python train.py --n_layer=9 --n_head=5 --rope_base=60800.0 --rope_fraction=0.25 --parallel_block=false --init_std_up=0.031 --init_std_down=0.00365 --lr=0.0107 --warmup_steps=0 --schedule="wsd" --decay_fraction=1.0
Each number is 128 + 24 x the weight over its row's rms, rounded and kept within 0 to 255. Layers, rows and columns count from 0. The size above them is the row's rms in percent of the matrix's.

# layer 3 attention key, 320x320, rms 0.111, rows 207-255, columns 40-79
size [100 105 102  94  97  99 101 100  94  99  93 108  98  98 101  98 102 109 100  93  94  95  99 101  96  96 106  95 102 103  99 100  96  93  96  94  98  98  99  90  95 104  95  92  96  97  98 101 100]
[[132 132 145  97 119  84  64 145 132 112 168 135 122 124 143 132 121 141 128 130 103 160 128 185 173 165 137 132 108 130 139 155 148 147 138 116 116 117 123 169]
 [139  84 134 158 164 120 145  96 151 129 124 158 123 112  97 169 142 132 153 123 111 119 100 150 126 109 124 113  99 144 160 117 125 132 120 104 135 112 135 158]
 [134 109 131 164  86 108 120  88  94 119 166 105 108 123 126 132  92 123 156 119  97  84 125 118 154 156 141 131  88 138 117 151 109 121 150 124 120 134 148 111]
 [163 168 137 180 143 124 137 121 116 121 125 119 132 158  97 138 131  93 103 112 165 151 115 126 125 134 145 162 116 110 146 117 123 152  90 189 143 103 158 145]
 [125 180 124 126 120 162 146 145 127 126 178 131 110 126 144 142  84 139 109 105 149 148 120 128 152 168 113 174  99 103 154 176 148 124 121 115 166  95 153 101]
 [162 110 174 120 107 171 153 141 160  95 122 152 136 124 108 126 112 104  87 135  89 115 135 131 121 107 150 134 113 120 132 109 114 103 119  99 140 103 156 137]
 [160 143  94 120 131 169 136 186  98 126 137 144 136 185 143 110 151 142  72 148 116 131  94 147 113 120 175 135 102 133 129 151 104 111 121 123 160 128  84 124]
 [124 133 108  90 153 131 147 157 125 173  99 154 157 123 126 120 153 133 145 135 145 191 125 146 149 160 121 144 149 106 125 113 145 150 124 124 154 115 104 121]
 [108 123 133 135 128 141 138 129 153  91 124 177 155 118 115 112 118 126 143 134  90 128 115 135 165 149 132 151 121 107 101 100 143 107 144 135 128 113 139 146]
 [164 120 155 136 106 136 120 123 103  96 151  98 161 119 160 145 106 147 178 129 157 103 145 100  96 133 136  89 110 120 109 153 171 143 151 115  90 135 110 141]
 [102 102 174 122 159 102 121  94 126 123 155 112 126 119 112 153 140  90 134  90  88 148 120 154 103 112 158 129 147  87 134 134 154 156 134 125 134 152 153  91]
 [ 62  80 118 160 115 127 101 115 116 129 103 132 110 160 130 100 115 159  93 130 117 143 117 150 145 125 156 136  60 129 115 159 143 152 133 153 108 134 133 130]
 [ 90 135 148 133 101 136 111 102  99 110 142 136  89  74 146 157 136 137  91 117  96 143 196 132 145 133 127 128 130 150 153  89 134 100 106 155  81 120 141 115]
 [ 92 167 107 148 141 117 139 150 141 158 129 101 145 137 133 111 109 141 100 101 117  93 173 147 123 137 106 138 126 108 112 148 134 164  91 164 127 142 142 110]
 [131 124 160 123 143 142 143 131 118 106 115 103 114  96 146 145 100  87 103 100 109  94 136 113 128 130 169 135 160 104 131 117 147 110 103 139 158 147 147 105]
 [109 122 125  88 126 130 134 137 127 119 147 117 134 102 145 114  94 129 100  93  86 101 120  91 112 123  87 164 148 110 144 124 153 168 181 101  84 137 136 179]
 [111 136 127  79 103 125 113 139 107 138 129 116 114 161 141 105 115 150 116  98 166 135 109 122 137 130  89  79 122  91  82 129 149 173  98 109 122 118 101 119]
 [127 128  99 132 186 157 138 165 103 149 122 140 109 122  90 121 149 105 107 121 116  75  95 106 131 124 134 148 130 168 137 139 120 115 121 154 125 132 117 167]
 [133 108 115 126 129 126 145  98 141 140 111 153 149 117 121 139 143 110 157 164 132 102 135 132 139 128 125 113 129 105 119  96 124  89  96  87 139 112 109 143]
 [162 158 115 125 152 140 135 105 131 112 116 154 156 122 147 108 105 129 103 135 145  93 149 144 159 136  67 197 126 136 164 129 137 114 141 103 117 116 119 119]
 [100 133 133 121  79 138  95 124 144 165 113 133 124 168 124 155  88 121 108 136 138  98 148 156 120 129 116 118 138 135 122 157 100 153 102 104 118 187 151  87]
 [171  96 128 133 119 117 135 153 147  89 183 141 112 104 134 122 128  92 126 133 121  66 144  94 118 142  97 123 117 137 131  85 159 113 105  94  95  97 141 149]
 [144 120 156 124 150 110 109 112 132 111  94 125 131 111  94  98 148 178 111 144 128 121 123 161 152 160 155 130 154 105 119 190 151 138  93 145  83 138 112 136]
 [159 134 112 153 121 142 120 117 108 149 139 149  83 103 159  82 129 112 118 130 122 102  63 103  75 155 140 132 120 113  99 150 106 149 104  91 111 110 130 141]
 [117 149 134 164  99 140  80 136 105 160  98 158 132 116 163 114 147 117 137  93 159 124 102 130 152 125 139 124 143 155 170 184 108 118  98 158 118 113 135 120]
 [133 122 124 109 112 121 136 165 173 170 148 123 121 141 102 138  96 130  52 106 156 119 151 100 105 133 146  85 158 137 124 110 135 141 112 120 148 137 123  97]
 [129 149 141 130 132 119 107 127 135 174 114 100 134 123 130 154 117 162 111 118  78 151 126 100 121 104 138  97 169 112  90 129 110 136 112 113 127 115  84 144]
 [124 132 120  96 148 124 164 106 128  92 116 101 107  90 130 134 117 108 174 117 108 116 135 135 102  95 136 145 154 131 120 103 103 155 143 124 143 114 126 115]
 [136 142 143 104 135 118 126 150 126 138 115 149 151 127 125 134 109 146 141  99 190 127 118 118  76 123 117 117 103 129 153 103 120 114 130 111 123 124  79 106]
 [148 135 101 136 113 142 155 152 157 160 137 134 132 140  90 131  88 146 124 117 114 109 104 116 138 124 135  83 149 112 140  95 121 103 112 138 142 129 145 151]
 [112 144 107 116  98 129 172 148 124 109 138 105 173 111  94 152 125 138 132 123 130 123 105 139 101 141 114 153 116 151 103 126 106  90 125 144 115  95 158 151]
 [144 173 137 112 121 131  84 155 114 115  72 131 123 157 129 127 131 226 116 116 105 172 142 114 145 160 129 116 160 104 151 107 149 131 149 119 122  91 119 144]
 [120  72 129  87 122 153 149 153 134 123  76 146 112 159 127 128 164 150 120  83 121 140 106 149 171 148 133  93 163 167 108 114 165  93 124  84 125 130  91 170]
 [ 93 115 118 123 179 100 140 135 114  95 143 154  78 137 137 107 125 144 125 142 137 128 112  66 155 104 148 165 112 120 120 136 153 133 125 128  99 163 122 116]
 [164 123 100 120 139 115 104 119 128 135 174 128 133  89 112 165  99 151 158 188 135  83 129 111 129 124 121 137 111  96  93  97  91 112 114 102 127 119  70 122]
 [107 151 139 131 148 132 177 177 144  83 151 132 145  81 124 136 125 119 140  56 152 130 110 120 135 124 165 150 146 160 155 111 127 111 123 147 158 146 127  99]
 [129  88 142 157 150 140 106 105  94  89 122 167 180 169 119 177 125 127 148 120  84  86 146  99 156 153 139 115  96 123 111  93 172 129 133  77 150 118 125 133]
 [117 106 127 108 126 146 137 127 129 128 163 133 100 120 135 191 144 133 119  93 135 110 143 129 114 129 107 136 122 142 113 123 130 133 135 136  69 126 130 185]
 [162 136  96 141  90 112 139 166 128 103  95  99 119 123 105 113 146 135 125  92  77 144 109 133 118 122 112 180 133 168  70 136 131 106 101  96  82 189 125 114]
 [127  90 106 160 135 161 123 136 168  90  90  94 109 147 141 119 145 164 144 136 131 133 102 134 113 112 105  79 136 170 121 125 129 140  92  68 130 144 108 141]
 [107 130 113 114 103 116  79 115 111 140 162 168  99 165 123  99 107 142 145 100 122 106 145 140 157 122 147 118 126 137 127 125 131 122  90 116 164 125 128 112]
 [133 123  94  97 145 143 154 137 109 127 127 140  96 134 119 161 165 105 133 105 124 132 142 117 122 119 100 146 140 100 104 111 136 133 112 123  95  97 117 105]
 [102 127 106 177 106 152 165 141 152 106 119 110 122 111 146 103  97 180 114 107 104  87 119 150 141  82 159 160 176 147 150 102 145 132 102 125 119 137 115 135]
 [195 128 150 106 131 123 118 160 127 129 144 119 111 104 107 147 108 147 133  99 142  99 102 118 140 135 172 114 144 117 108  92 112 109 131 110 168 119  98 110]
 [111  92 111 138 118  99 158 173 109 140 124  89 131 147 127 116 150 149 136 129  86 150 128 135 123 124  95 141 133 135  86 135 139 134 150 125 141 143 122 112]
 [182 127 110 136 128 100 139 150 146 107 118 138 137 122  83 128 116 150  97 136 118  81 128  84 129 123 125 154 114 117 148 109 142 118  71 113 123 101 142  75]
 [118 140  65 160 122  96 100 161 103 162 143 106 145 128 105 112 139 122 121 127  98 138 135 116 104 111 123  98 158 133  98 111 158 142 130 128 112 148  89 133]
 [129 124 170 109 127 100 110 132 116 109  76 143 122 175 114 152 141 110  88 135 127 136 120 155 153 125  58 120 131 126 164 157 168 122 142 143 114 125 142 129]
 [130 102 128 127 158  96 114 147 148 122 121  95 132 129  80 131 138 109 131 107 115 140 138  95 129 112 134 132 145 139 108 106 118 150 128 120 125 138 148 170]]
# layer 3 attention query, 320x320, rms 0.112, rows 208-255, columns 40-79
size [ 95 105  97  99 101  96 104 100 104  91 103 105  97  98 100  96 103 105  92  91 101  98  97 102  96 112  96  95 103  99 105  95  97  97 105  97  94 101  97  97  96  93  88  96  93  99  96 100]
[[126 112 133 158 172  99 115 127 105 115 168  73 136 127  76 140 122 151 141  57 127 164 139 130 141 149 114 134 131 119  95  91 125 135 144 106 135  97 109 123]
 [114  98  94 133 114 125 106 168 153 116 143 155 111 128 132 109 106 140 102 103 104 150 118 127 142 130 146 123 152 134 130 136 156 104 147 116  86 116 151 146]
 [119  82 180 165 118 171 151 158 113 132  90 108 128 117 143 149 130  97  89 157 115 107 116 135 125 137 139 137  96 119 115 111 206 128 126 148  55 132 114 110]
 [ 85 168  78  98 122 115 114 140  84 121 129 155 101 126 135 125 131 101 155 135 121 120 157  93 126 143 125 152  99 107 106 149 127 158 147 139  92 134 106 127]
 [125 124 115 109 136 130 147 136 138 143 128 115 124 101 122 131  80 125 159 107  89 146 141  58 104 173 111 182 125 129 142 100 108 108 156  90 134 112 143 137]
 [145 141 119 135 115 121 123  89 130 152 100 120 144 114 115  99 121 131 101 108 106 127 143 107  94 142  97 115 185 159 106 144 131 124 135 155 146 128  94 118]
 [137 122 120 154 134  92 138 106 124 152 129 149  89 129 130 159 172 113 134 127 117 133 132 180 143 126 132 132 136  94 143 184 167 112 105 123 109 110 153 159]
 [118  80 155 134 123 117  54 133 160  96 140 131 171 146 139 126 120 129 169 149 151 126 129 124  89  84 178 123 124 121  93 143 106 142 144 125 192 129 109 154]
 [ 91 135 143 147 119 139 133 122 123 131 117 106 145 167 153  95 118 117 114 144 125 131 134 105 137  95 138 129 147 169 134 154 116 160 111 148 168 140 139  74]
 [111 100 138 133 137 138 117  85 129 119 108 160 126 107 178 154 116 154 109 121 161  79 153 106 152 105 114 138 164 158 137 130 137  96 150 100 138 131 123 155]
 [132 151 113 115 116  80 147 110 182 148 154 110 140 136 105 150 129 133 139 140 137 114 147 170 164 157 153 118 153 183  91 123  69  92 149 112 135 124 123 127]
 [101 120 128  90 108 114 116 121 175  79 152 153 104 105 131 179  84 127  99 142 130 148 113 118 183 175 140 120 139  92 133 102  81 142 156 109 136  79 180 158]
 [161 146 173 147 124 129 144 142 142  89 144 106 101 105  80 110 124 112  92 129 150 102 130  89 110 177  94  96 126 143 130 148 173 112 114  75  86 134 132 150]
 [106 131 100  83 130 147  94 167 135 164 108 150 128 149 117 119 139 104 123 173 129 165 116  92 131 124 133 148 106 117 158  94 144 110 125 142 137 141 131 116]
 [164 134 106 140  95 145 142  90  98 152 141 136 129 110 171  79 111 139 153 129 100 132 122 136  93 144 161 113 123 159 170 171 129 123 123 141 152 145 150 101]
 [142 120 161 152 145  99 156 104 132 150  92 189 140 177 114 151 129 143 148 163 128 115  87 141  68 107 105 136 141 141 174 165  85 130 125 132 118 128 124 123]
 [102 107  97 107 144 124 116 115 154 136 123 171 155 121 120 166 127 129 135 137 121 159 131 156 135  90 157 131 102 140 129 146 101 125 148 139 135  98 146 152]
 [145 111 123 137 145  85  96 156 131 105 117 125 103 134 133 145 126 138 132 143 129 151 162 162 154 129 146 155 148  98 119 110 127 125 125 111 168 137 111 166]
 [149  82 102 122  74 126 115 132 110 112 103 133 146 148 134 109 130 173 130 143 150 107 149 129 130 110 148 101 124 132 102 165 127 147 106 138 147 141  89 127]
 [130 163 161  95 100 113 105 118  60 151  86 155 169 133 136 157 157 160 108 159 130  91 163  93 151 145 119 122 172 156 159 105 117 119  86 126 125 126 135 135]
 [138 118 168 209 131 187 104 161 140 106  90 117 107  90 142 144  92 146 128 145 113 126 100 137 148 127 151 104  82 131 127 126 118 104  95 131  97 116 103 129]
 [124 166 134 121 104 106 118 160 164 110 170 102 130 127  77 119 147 112 140 134 130 120 141 126 141 158  79 125 125 126  68  73  89 132 130 115 147  90  88 103]
 [110 153 166 121 173 138 123 123 150  86 134 156 128  61 107 162 150 140  72 131 172 116 113 110 107 118 118 122 116 115  94 138 124 125 116 110 140 138 135 100]
 [188  84 117 138 125 119 143 157 168 123  60 132 136 133 117  63 113 142 115 112 145 137 167 158 114  81 136 128 125  92 138 115 145 149 179 142 121 154  94 103]
 [118  79 109 138 134  86 126 139  89 143  96 158  87 116 115 104 104  95  98 146 156 123 136 132 112 125 108 135 131 157 128 149 151 138 135 129 119 152 130 109]
 [ 93 172 129 125 125  99 105 141 116 193 149 153 127 130 156 137 149 144 118 155 118 133 132  99 124 123 120 160 132 120 143 132 126 150 133 119 129 111 118 156]
 [157 147 132 140 159 143 133 135 150 100 151 162 138 110  99 144 142 106 110 148 167 106 128 108 119 142 115 150 147 121 107 149  99 102 122 106 128 123 135 142]
 [ 97 111 134 144 137 162 137 102 120 182 115 124 124 121 135 178 124 144 160 136 114 156 112 141  90 105 144 125 123 111 110 128 139 134 169 129 159 144 141 136]
 [109 107 112 166 110 118 114 153 100 139 131 165 171  82 137 106  94 107 146 100 141 117 117 114  85 113 120 116  89  80 137 110 189 112 150 155 156 119 104 107]
 [105 107 190 106 144 120 168 117 126 187 125  90  73 154 121 106 145 116  86 146 140 137 129 155 146 125 137 149 101 127 175 111 159  82 189 163 159 109 114  81]
 [127 117 108 121 161 160  92 165  98 162 126 123 150 118 117 168 143 146 133 126 151 125 155 197 121 108 136 121  91 112  96 154 108 121  90 136 135 134 126 108]
 [118 177  90 129 137 150 119  96  99 176  97 159 121 151 131 167 126 122 152 119 128 126 117 119 103 105 145 127 147 103  96 142 155 109 105 131 159 122  79 174]
 [137 139  86 117 113 127 145 132 161 123 157  84 151 114 108 149 135 150 137 137 101 122  82 148  92 124 103 142 122 138  96 131 149 143 143  79  88 153 139 177]
 [ 86  68 116 161  92 150 111 154 142 129 114 134 113 154  98 139 139 153 141 134 150 138 127 115 119 121 131 150 106 172 107  70 119 134 166 119 176 152 111 190]
 [ 89  76 125 136 170  99 155 107 134 113 149  94 151 111 157 179 129 133 153 140 110 112  86 124 105 166 125 100 133 151 127 106 106 119 158 116 111 136 195 178]
 [107  96 119 136 120 138  90 168  98 117 122 131 103 171  97 139 133 145 156 123 133 104 150 102 130 133 158 124 142 137 126 118 105 161 135 128 169 102 166 153]
 [100 173 132  98 123 105 145  89  97 132  85 116  96 131 110  82 123 191 139 177 128 103 175 120 173 137 156 162  90 138  79 128 144 137 141 114 143 177 143 130]
 [107 164 124 138 124 129 103 103 131 109 131 150 126 170 120 131 106 140  97 136 173 128 129 148 139 129 126 113 118 110 102 144 129 100 113 137 122 139 123 112]
 [132 105 110 149 142 117 149 128 148 135 114 150  74 124 126 120 109 111 127  88 120 176 130 131 128  84 111  92  86 145 166 115 147 140 103 109 128 185 132 161]
 [134 132 164 123 131 137 123 119 145 154 109 129 166 140 145 147 155  98 131 156 133 102 169 125 106 109  99 114 136 128 148 125  69 141 105 145 187 132 125 123]
 [123 158 101 130 110 151 111 130 145 138 143 150 133 123 115 164 125 109 129 147 162 135 136 155 138 147 131 126 108  87 163 131 128 142 139 129  95 169 124 103]
 [130 136  80 126 133 134 114 133 169 140 109 121 144 127 155 180 136 102 115 123 136 138 131 138 145 143  96 134 116 138  81 152 105 113 118  83 159 115 112  93]
 [129  82 159 140 146 160  81 134 162 105 144 110 130 155 132 119 125 119 150 180 113 154 141 114  96 124 148 112 145 141 143 104 142  74 100  96 101 137 108 105]
 [155 133 114 159 148 109 146 141 126 145 144 128  83  92 136 145 165 120  73 138 143 111  99  95 135  83  95 143 105 131 121  89 111 130 144  92 163 149 162 140]
 [122 148 124 137 120 118 131  92 106 162  74 116  99 155 140 104 123 194  93 104  64  72 171 133  79 114 140 122 134  83 123 146 146 138 120 141 112 108 124 126]
 [150 141 127 150 156 143 177 105 164 142 120 121  76 130 112 133 115 133 119 120 115 138  85 143 109  80 141 113 153 123 123  75 132 141  86 110 156 200 133 143]
 [105 114 118 103 122 138 123  86 101 159 147 131 118 121  86 169 121 129  74 130 129 124 148 118 116 110 144 120 126 153 139  96 128  89 138 172 105 125 152 129]
 [159 126  95 112  97 129 144 115  87 146 156 162 128 144 139 126 127 112 118 118 120 119 104 172 117 130 147  99  66 126 185 134 127 127 112 123 134 154 142  95]]
# layer 3 attention value, 320x320, rms 0.117, rows 192-224, columns 40-79
size [ 99  92  93  97  97  98 102 103  96  91  93  97  97  98  95  98 100 103  99  96 102  89  96  98  92 103 104 101 102 105  96  97 100]
[[107 127 104 143 156 109 150 149 119 109 118 111 146 142 102  93 128 181 126 151 125 158 141  83 121 177 106 151  63 139 103 129 131 170 129 128 118 147  87 146]
 [117 138 117 113 131 100 107 140 132 101 154 112 112  48 103  80 108 171 157  62  99  99 167 146 165 124 146 131  92  81 114 116 124 155  99 142 100 118 100 134]
 [130 129 126 114 129 143 150 125 111 122 140 109 138 136 117 134 118 124 133 164 112 156 114  82 126 127 120  85 119  79 147 102 150  92 148 143 112 111 111 149]
 [105 150 145 102 147 124  94 117 118 133 110 153 168 123 126 129 114 142 112 142 177 124 148 178 108 107 154 140 117  97 129 165 173 200 138 136 103 108 132 130]
 [115 131  82 185 127 131 132 102 149 103 136 151 174  91 103 123 166 124 119 163 153  97 138 145 112 134 161 121 117 149 129 130 110 145 126 168 127 139 128 149]
 [ 82 135 167 147 152 113  93 181 161 156 153 111 132 122 135 120 119 158 128 160 122 131 150 120 115 129 161 124 151 143 100 126 139 134 165 147 156  94  95 133]
 [103 113  93 127 110 157 117 135 128 134  90 118 110 117  73 127  91 125 137 176 104 133 124 126 114 107 137 106 137 143 151 138  94 115 125 127 133 187 141 134]
 [155 147 151 136 143 120 167 133 134 115 125 113 147 139 116 151 108 129 113 132 132  95  85 140 170 103 155 134 130 109 100 143 141 132 111 143 142 167  99 124]
 [162 153 131 109 134 163 105 176 144  97 128 135 114 128 150 134 113 107 119 132 131  96 139 110 130 119 159 153 178 102 127  93  93 173 151 147  84 158 143 151]
 [127 127  64 146 130 125 115 192 145 124 163 115  92 130 126  85 136 143  89 114  87 129 104  99 130 140 125  79 128 126  87 113  91 113 107 117 143 181 137 157]
 [ 81 115 149 128 122 113 114 173 144 122 114  91 124  42 146 137 132 161 142 131 107 136 149 108 116 143 170 127 139 146 127 165 112 125 121 105 127 124  87 108]
 [121 156  85 114 121 152 150 131 112 102 160 110 143 128 108 152 122 125 159 144 168 151 137 150 137 144 157 113 133 147 153 154 111 143 116 144 135 117 131  71]
 [102 110 134  72 119 158 157 122 109 156 123 106 152 130 128 110 104 124 143 158  89 149  89 153  98 137 109 114 133 148 143 168 116 142 122 127 128  96 131 123]
 [136 121 101 122 101 140 127 147  94 170 131 140 127 173  90 133 120 110 105 110 121 140 115 149 120 128 140 149 137 137 123 180 135 135 160  95 139 137 180  99]
 [104 120  74 116 167 124  99  94 120 154 128 149 102 137 133 142 170 124 139 122 117 165 116 135 160 119 126 153 145 151 115 136  87  83  91  95 147  82 109 148]
 [158 114 105 146 121 123 133 145 144 154 145 126 139 153 107 119  88 157 117 164  87  96 119 106 126 120 129 132 137 151 119 147  77 104 133  80 164 109 121 118]
 [111 146  89 123 109 174 163 124 132 119 152 149 120  86 130 102 154 130 167 117 154 116 119 131 115 155 114 116 133 154 127 157 123 168 155 118  88 121 122 140]
 [151 169 152 114  83 131  83 150 167  90 122 130 153 123 114 151 166 123 113  97 129 131 114 136 130 148 144  94  97 121 128 167 152 151 175 130 102 127  90  73]
 [152 109 143 106 148 111 114 141 116 100 168 116 121 126 156 153 105 127 112 141 138 132  92 156 134 144 144 120 120 120 164  77 137 100 142 144 121 134 108 168]
 [132  90 125  87 113 150 151 109 129 156 118 148 127 114 129 117 146  99 141 130 147  96 124  95 127 144 109  89  92 125 137 149 128 156 117  98 124 137 139 134]
 [132 135 150 145 175 138 154 110 134 143 111 111  80 138 114 124 137 127 147 138 119  99 157 171 133 153  84 142 127 167 123  57 158 142 138 159 118 137 153 103]
 [124 120 130 104  94  93 125 134 148 104 110 121 152 157 110 146 144 129  95 150 104 138 126 112 116 151 118 149 120 152 143 144  81 126 138 175 118 117 154 146]
 [141 144 118 131 105  99 118 133 135 125 144 110 130 150 129 106 124 121 162 115 163 109 145 110 110 172 119  90 176  98 120 112 137 165 171 127 102 152 138 104]
 [ 76 122 101 143 102 125 105 157  77 131 132  90 123 154 161 124 124 106 131 139 110 140 121 111 164 137 123 123 144 147 104  82 160 119  60 162 103 109 100 121]
 [117 129 120 116  97 130 122 120 108 118 141 141 151 116 102 150 114  76 182 124 168 148 109 106 102 126 136 142 139 137 149  92 104  99 123 141 146 140 133 124]
 [111  89 111 111 183 173 138 108 108 115 129 145 105 119 126 111 106 142 149 129 106 116 160  96 128  95 100 121 121 103 158 164  98  97 140 112 100 119 126  78]
 [106 133 110 153 160 107 109 146 168 165 119  54 108 133 131 136 167 115 105 115 101 106 108 105  97 139 130 115 108 125  91 106 108 115 147 117 141 143 144 112]
 [104 112 159 114 116 120 110 123 112 133 143 102 138 151  94 135 129 137 126  97 115 124 120 183 125 114 163 128 102 136 156 114 152 153  71 131 139 142 110 124]
 [111 128 117 168 134  91 140 135 126  99 126 126 121 139 110 133  85 185 112 143  55 148  77 124  83 155 137  81 142  67 121 159 140 123 192 114 130 129 152 107]
 [148 156 116 114 166  97 163 107 105 147 105 152 118 104 178 130 130 125 170 114 117 136 112 103 108 146 118 102 137 120 125 147 154 153 147 105 126 116 100 149]
 [109 120 118 171  84 106 107 109 104 128 122 137 136  99 120 152 171 139 131 120 114 116 124 176 122 154 129 122 113 130 136 124 112 164 167 168 184 155 140 136]
 [ 88 123 146 172 102 117 111 130 162 131 121 117 125  97 154 115 155 115 132 156 138 164 204  90 138  83 142 123 133  82  49 141 145 130  75  85 106 126 149  96]
 [107 152 159 123 200 153 144 137 146 175 143 127 143 132 114 174 124 142 159 153 105 125 130 115 156 132 138 158 121 166 138 152 157 113 172 117 126 140 139 127]]
# layer 3 attention output (transposed), 320x320, rms 0.108, rows 192-224, columns 40-79
size [100  88  93  96  99  98 100 106  96  91  92  99  97  96  96  95  99 104 100  99 104  92  98  93  94 106 108 102 104 103  98  97  98]
[[138 129 153  85 124 152 118 135  82 151 103 149 135 117 129 200 159 166 102 121 165 148 117 136 124 126  89 112 107 147 150 142 127 114 164 123 100 143 102  87]
 [140 172 136  84 165 105 167  96 107 111 133  88 151 122 180  96 126  66 115 129 159 147 154 147 146 117 140 151 127 148 132 107 136 115 158  94 102  98 147 128]
 [124 106 179 130 123  93 143  67 124 121 133 140 153 136 118 164 126 144 109 134  96 129 156 131 171 143 141 191 128 148 132 108 176 117  68  82 102 133 108 123]
 [123 102 128 151 146 139 156 142 169 152 142  80 109 136 163 139 148 127  94  94 119 179  91 121  78 115 113  99 133 118 138 156 125 140 147 125 112 139 104 156]
 [191 120 145 113 151 136 143 140 109 167 137 116 107 117 120 145  85 115 163 121 119  90 116  98  91 111  99 106 129 170 179 145 134 166 132 192  84 164 147 137]
 [ 93 131 135 121 142 139 129 138 124 100 119 113 177 151 159 123  77 130 130 177 139 126 164 149 128 143 123 115  88 126 101 141 130 125 102 128 116 135 156 133]
 [109  91 138 137 113 136 127 128 149 122 152 122 126 131 113 108 113 138 161 120 176 117 104 159 117 136 134 137 147 143 135 135 170  94 116 120 115 135 162 101]
 [109 139 131 109 110 125 112 118 123 146 138 137 110 109 145 141 118 115 139  98 169 127  94 133 199 107  90 120  90 144 109 129 152 111 144 131 104 107  88 158]
 [143 122 115 109 143 135 126 127  90 133  91 121 142 163 141 167 167 121 153 145 115 123 166 142 136 122 112 116 110  87 144 170 109 138 143 143 162  68 128 151]
 [133 153 106 120  97 138 114 169  95 166 126  97  94  80 140 138 136 123  98 116 139 136 167 121 132 121 121 133 126 120 106 131 151 104  95 114 155 158 112 166]
 [132 150  93 123 141 134  94 126 135  87 155 124 144 110 132 113 122 152 161 123 108 134 148  99  80 163  71 131 154 142 107 130 113 171 146 146 148 129  75 156]
 [150 123 114 110 122  96 134 114 102 100 131 153 122 142 160 153 137 121 119  98 142 131  74 147 122 149 121 132 164 144 141 118 146 127 143  99 187  93  97 128]
 [ 92  90 134 120 124 148  91 159 175  79 139 116 154 159 138 177 147 117 130 124 128 109 107 154  72  95 126 105 119 151 139 110 136 145 143 171  99 117 143 104]
 [120  72 100 140 118 110 118 147  97 135 148 142 127 109  87 126 104 133 169 131 121 127 133 132 170 131 190 127 196 147 151 135 187 102 192 126 154  95 169 107]
 [ 90 121 115 155 150 146 120 135 125 133 133 145 111 133  92 156 131 124  76 148 110 126 112  95 136  80 153 146 115 120 131 142 145 133 125 161 159 149 117 107]
 [133  60  78  72  96  86 143 103 114 112 146 117 126 122 146 146 161 146 154 153 165 170 131 203 149 105 142 138 102 128 105 107 108 119 132 149 149 147 118 111]
 [154 117 145 155 145 117 149 153  92 106 138 125 160  82  96 132 127 115  57 133 155 153 123 121 136 155 148 128 175 151 136 118 117 107 156 106 143 141 138 163]
 [177 121 118 108 163 109  74 129 112 140 178 127 137 111 132 131 130 131 159 137 130 127  98 143 147 141 136 124  89  43 148 115 121 106 141 134 135 141 124  87]
 [ 88 110 116 176 124 133 135 142 119 155  66 113 139 149  85 176 136 124 116 117 126 176 150 134 152 115 167 126 160 155  69 131 106 120 117 131 132 119 127  94]
 [107 125 151 149 156 144 177 114 172  78 100 112 136 146  71 137 141 106  92 135 132 140 149  73 135 139 106 146 177 119 112 144 104 109 129 107 151 121 120 153]
 [144 101 165  96 144 133 109 145 147 105 114 102 149 107 123 111  95 167 133 139 139 122 131 130 119 116 145 121 140 118 164 113 150 129 146 117 130 143 140 158]
 [ 86 127 162 119  98 128 105 104 136  90  99 172 134 143 130 141 134 114 112 164 131  85 127 111 103  98 158 133  63 100 127 110  92 140 140 153 159 121 100 161]
 [139 135  76 143 121 134 121 112 137 134 168 131 112 119 141 131 111 197 109 173 158 115 125 132 140 144 124 118 115 106 119 170 136 136  99  97 116 165 138 110]
 [175 123 157 139 125 131 142 140  79 114 111 156 139 127 117 116 105 120 136 124 149 118 141 141 151 134 154 123  67 116 110 131 191  87 132 129  86 113  85 150]
 [ 94  82 152 164 149 129 131 134 161 129  61  92 180 156 127 114 130  94 136 146 111 128 129 133 127 149 112 118 105 113 134 119 149 131 164 155 142 104 134 119]
 [133 127 122 178 176 129 155  90 119 120 126  66 107 124 130  80 118 107 149 108  98 166 111 107 136  94 139 155 138 143 134 166 115 176 193 125 181 134 157 115]
 [137 115 117 148 121 153 145 112 100 130 105 120 122 113 140 144  71  83 147  87 152 122 157 113 164 149 141 103 110 131 144 152 100 127 123 139 120 106  87 151]
 [133 144 113 141 154  95 158 152 127 124 141 138  73 142  94 130 106 130 151 138 119 128 152 144 101 160 142 133  98 113 172 101 142 112 105 124 121 113 116 140]
 [122 155  81 116 119 123 154 141 134 120 144 142 161 156 148 165 147 134 149 109 132 122 164 168 113 159 119 138 121 158 118 149  87 143 127  78 140 134 118 110]
 [122 114 114 133 116 141 128 161  95  91 117 151 159 144  94 109 149 141 103 157 171 132 132 133 104  88  96 108 112 149 133 151 103 131 168 142 137 109 104 127]
 [ 88 110  97 141 135 131 160 129  97 133 144 173 105 118 100 127 124  95 116 138 116  98 110 125 149 110 106  92 139 168 145 140  57 130 116 114 107 141 122 177]
 [134 180 116 164 136 133 138 142 148 162 137 130 129 155  94 105 176 108 129  91  96 131 119 160  90 110  97  98 128 118 115  96 165 134 139 176 184 131  98 128]
 [125 130 175 152 140  77 105 107 156 122 138 114 128 102 105 122  71 142 164 132 157 116 140 132 133 142 127  93 152 144 109 159  83  90 144 154 130 131 125 147]]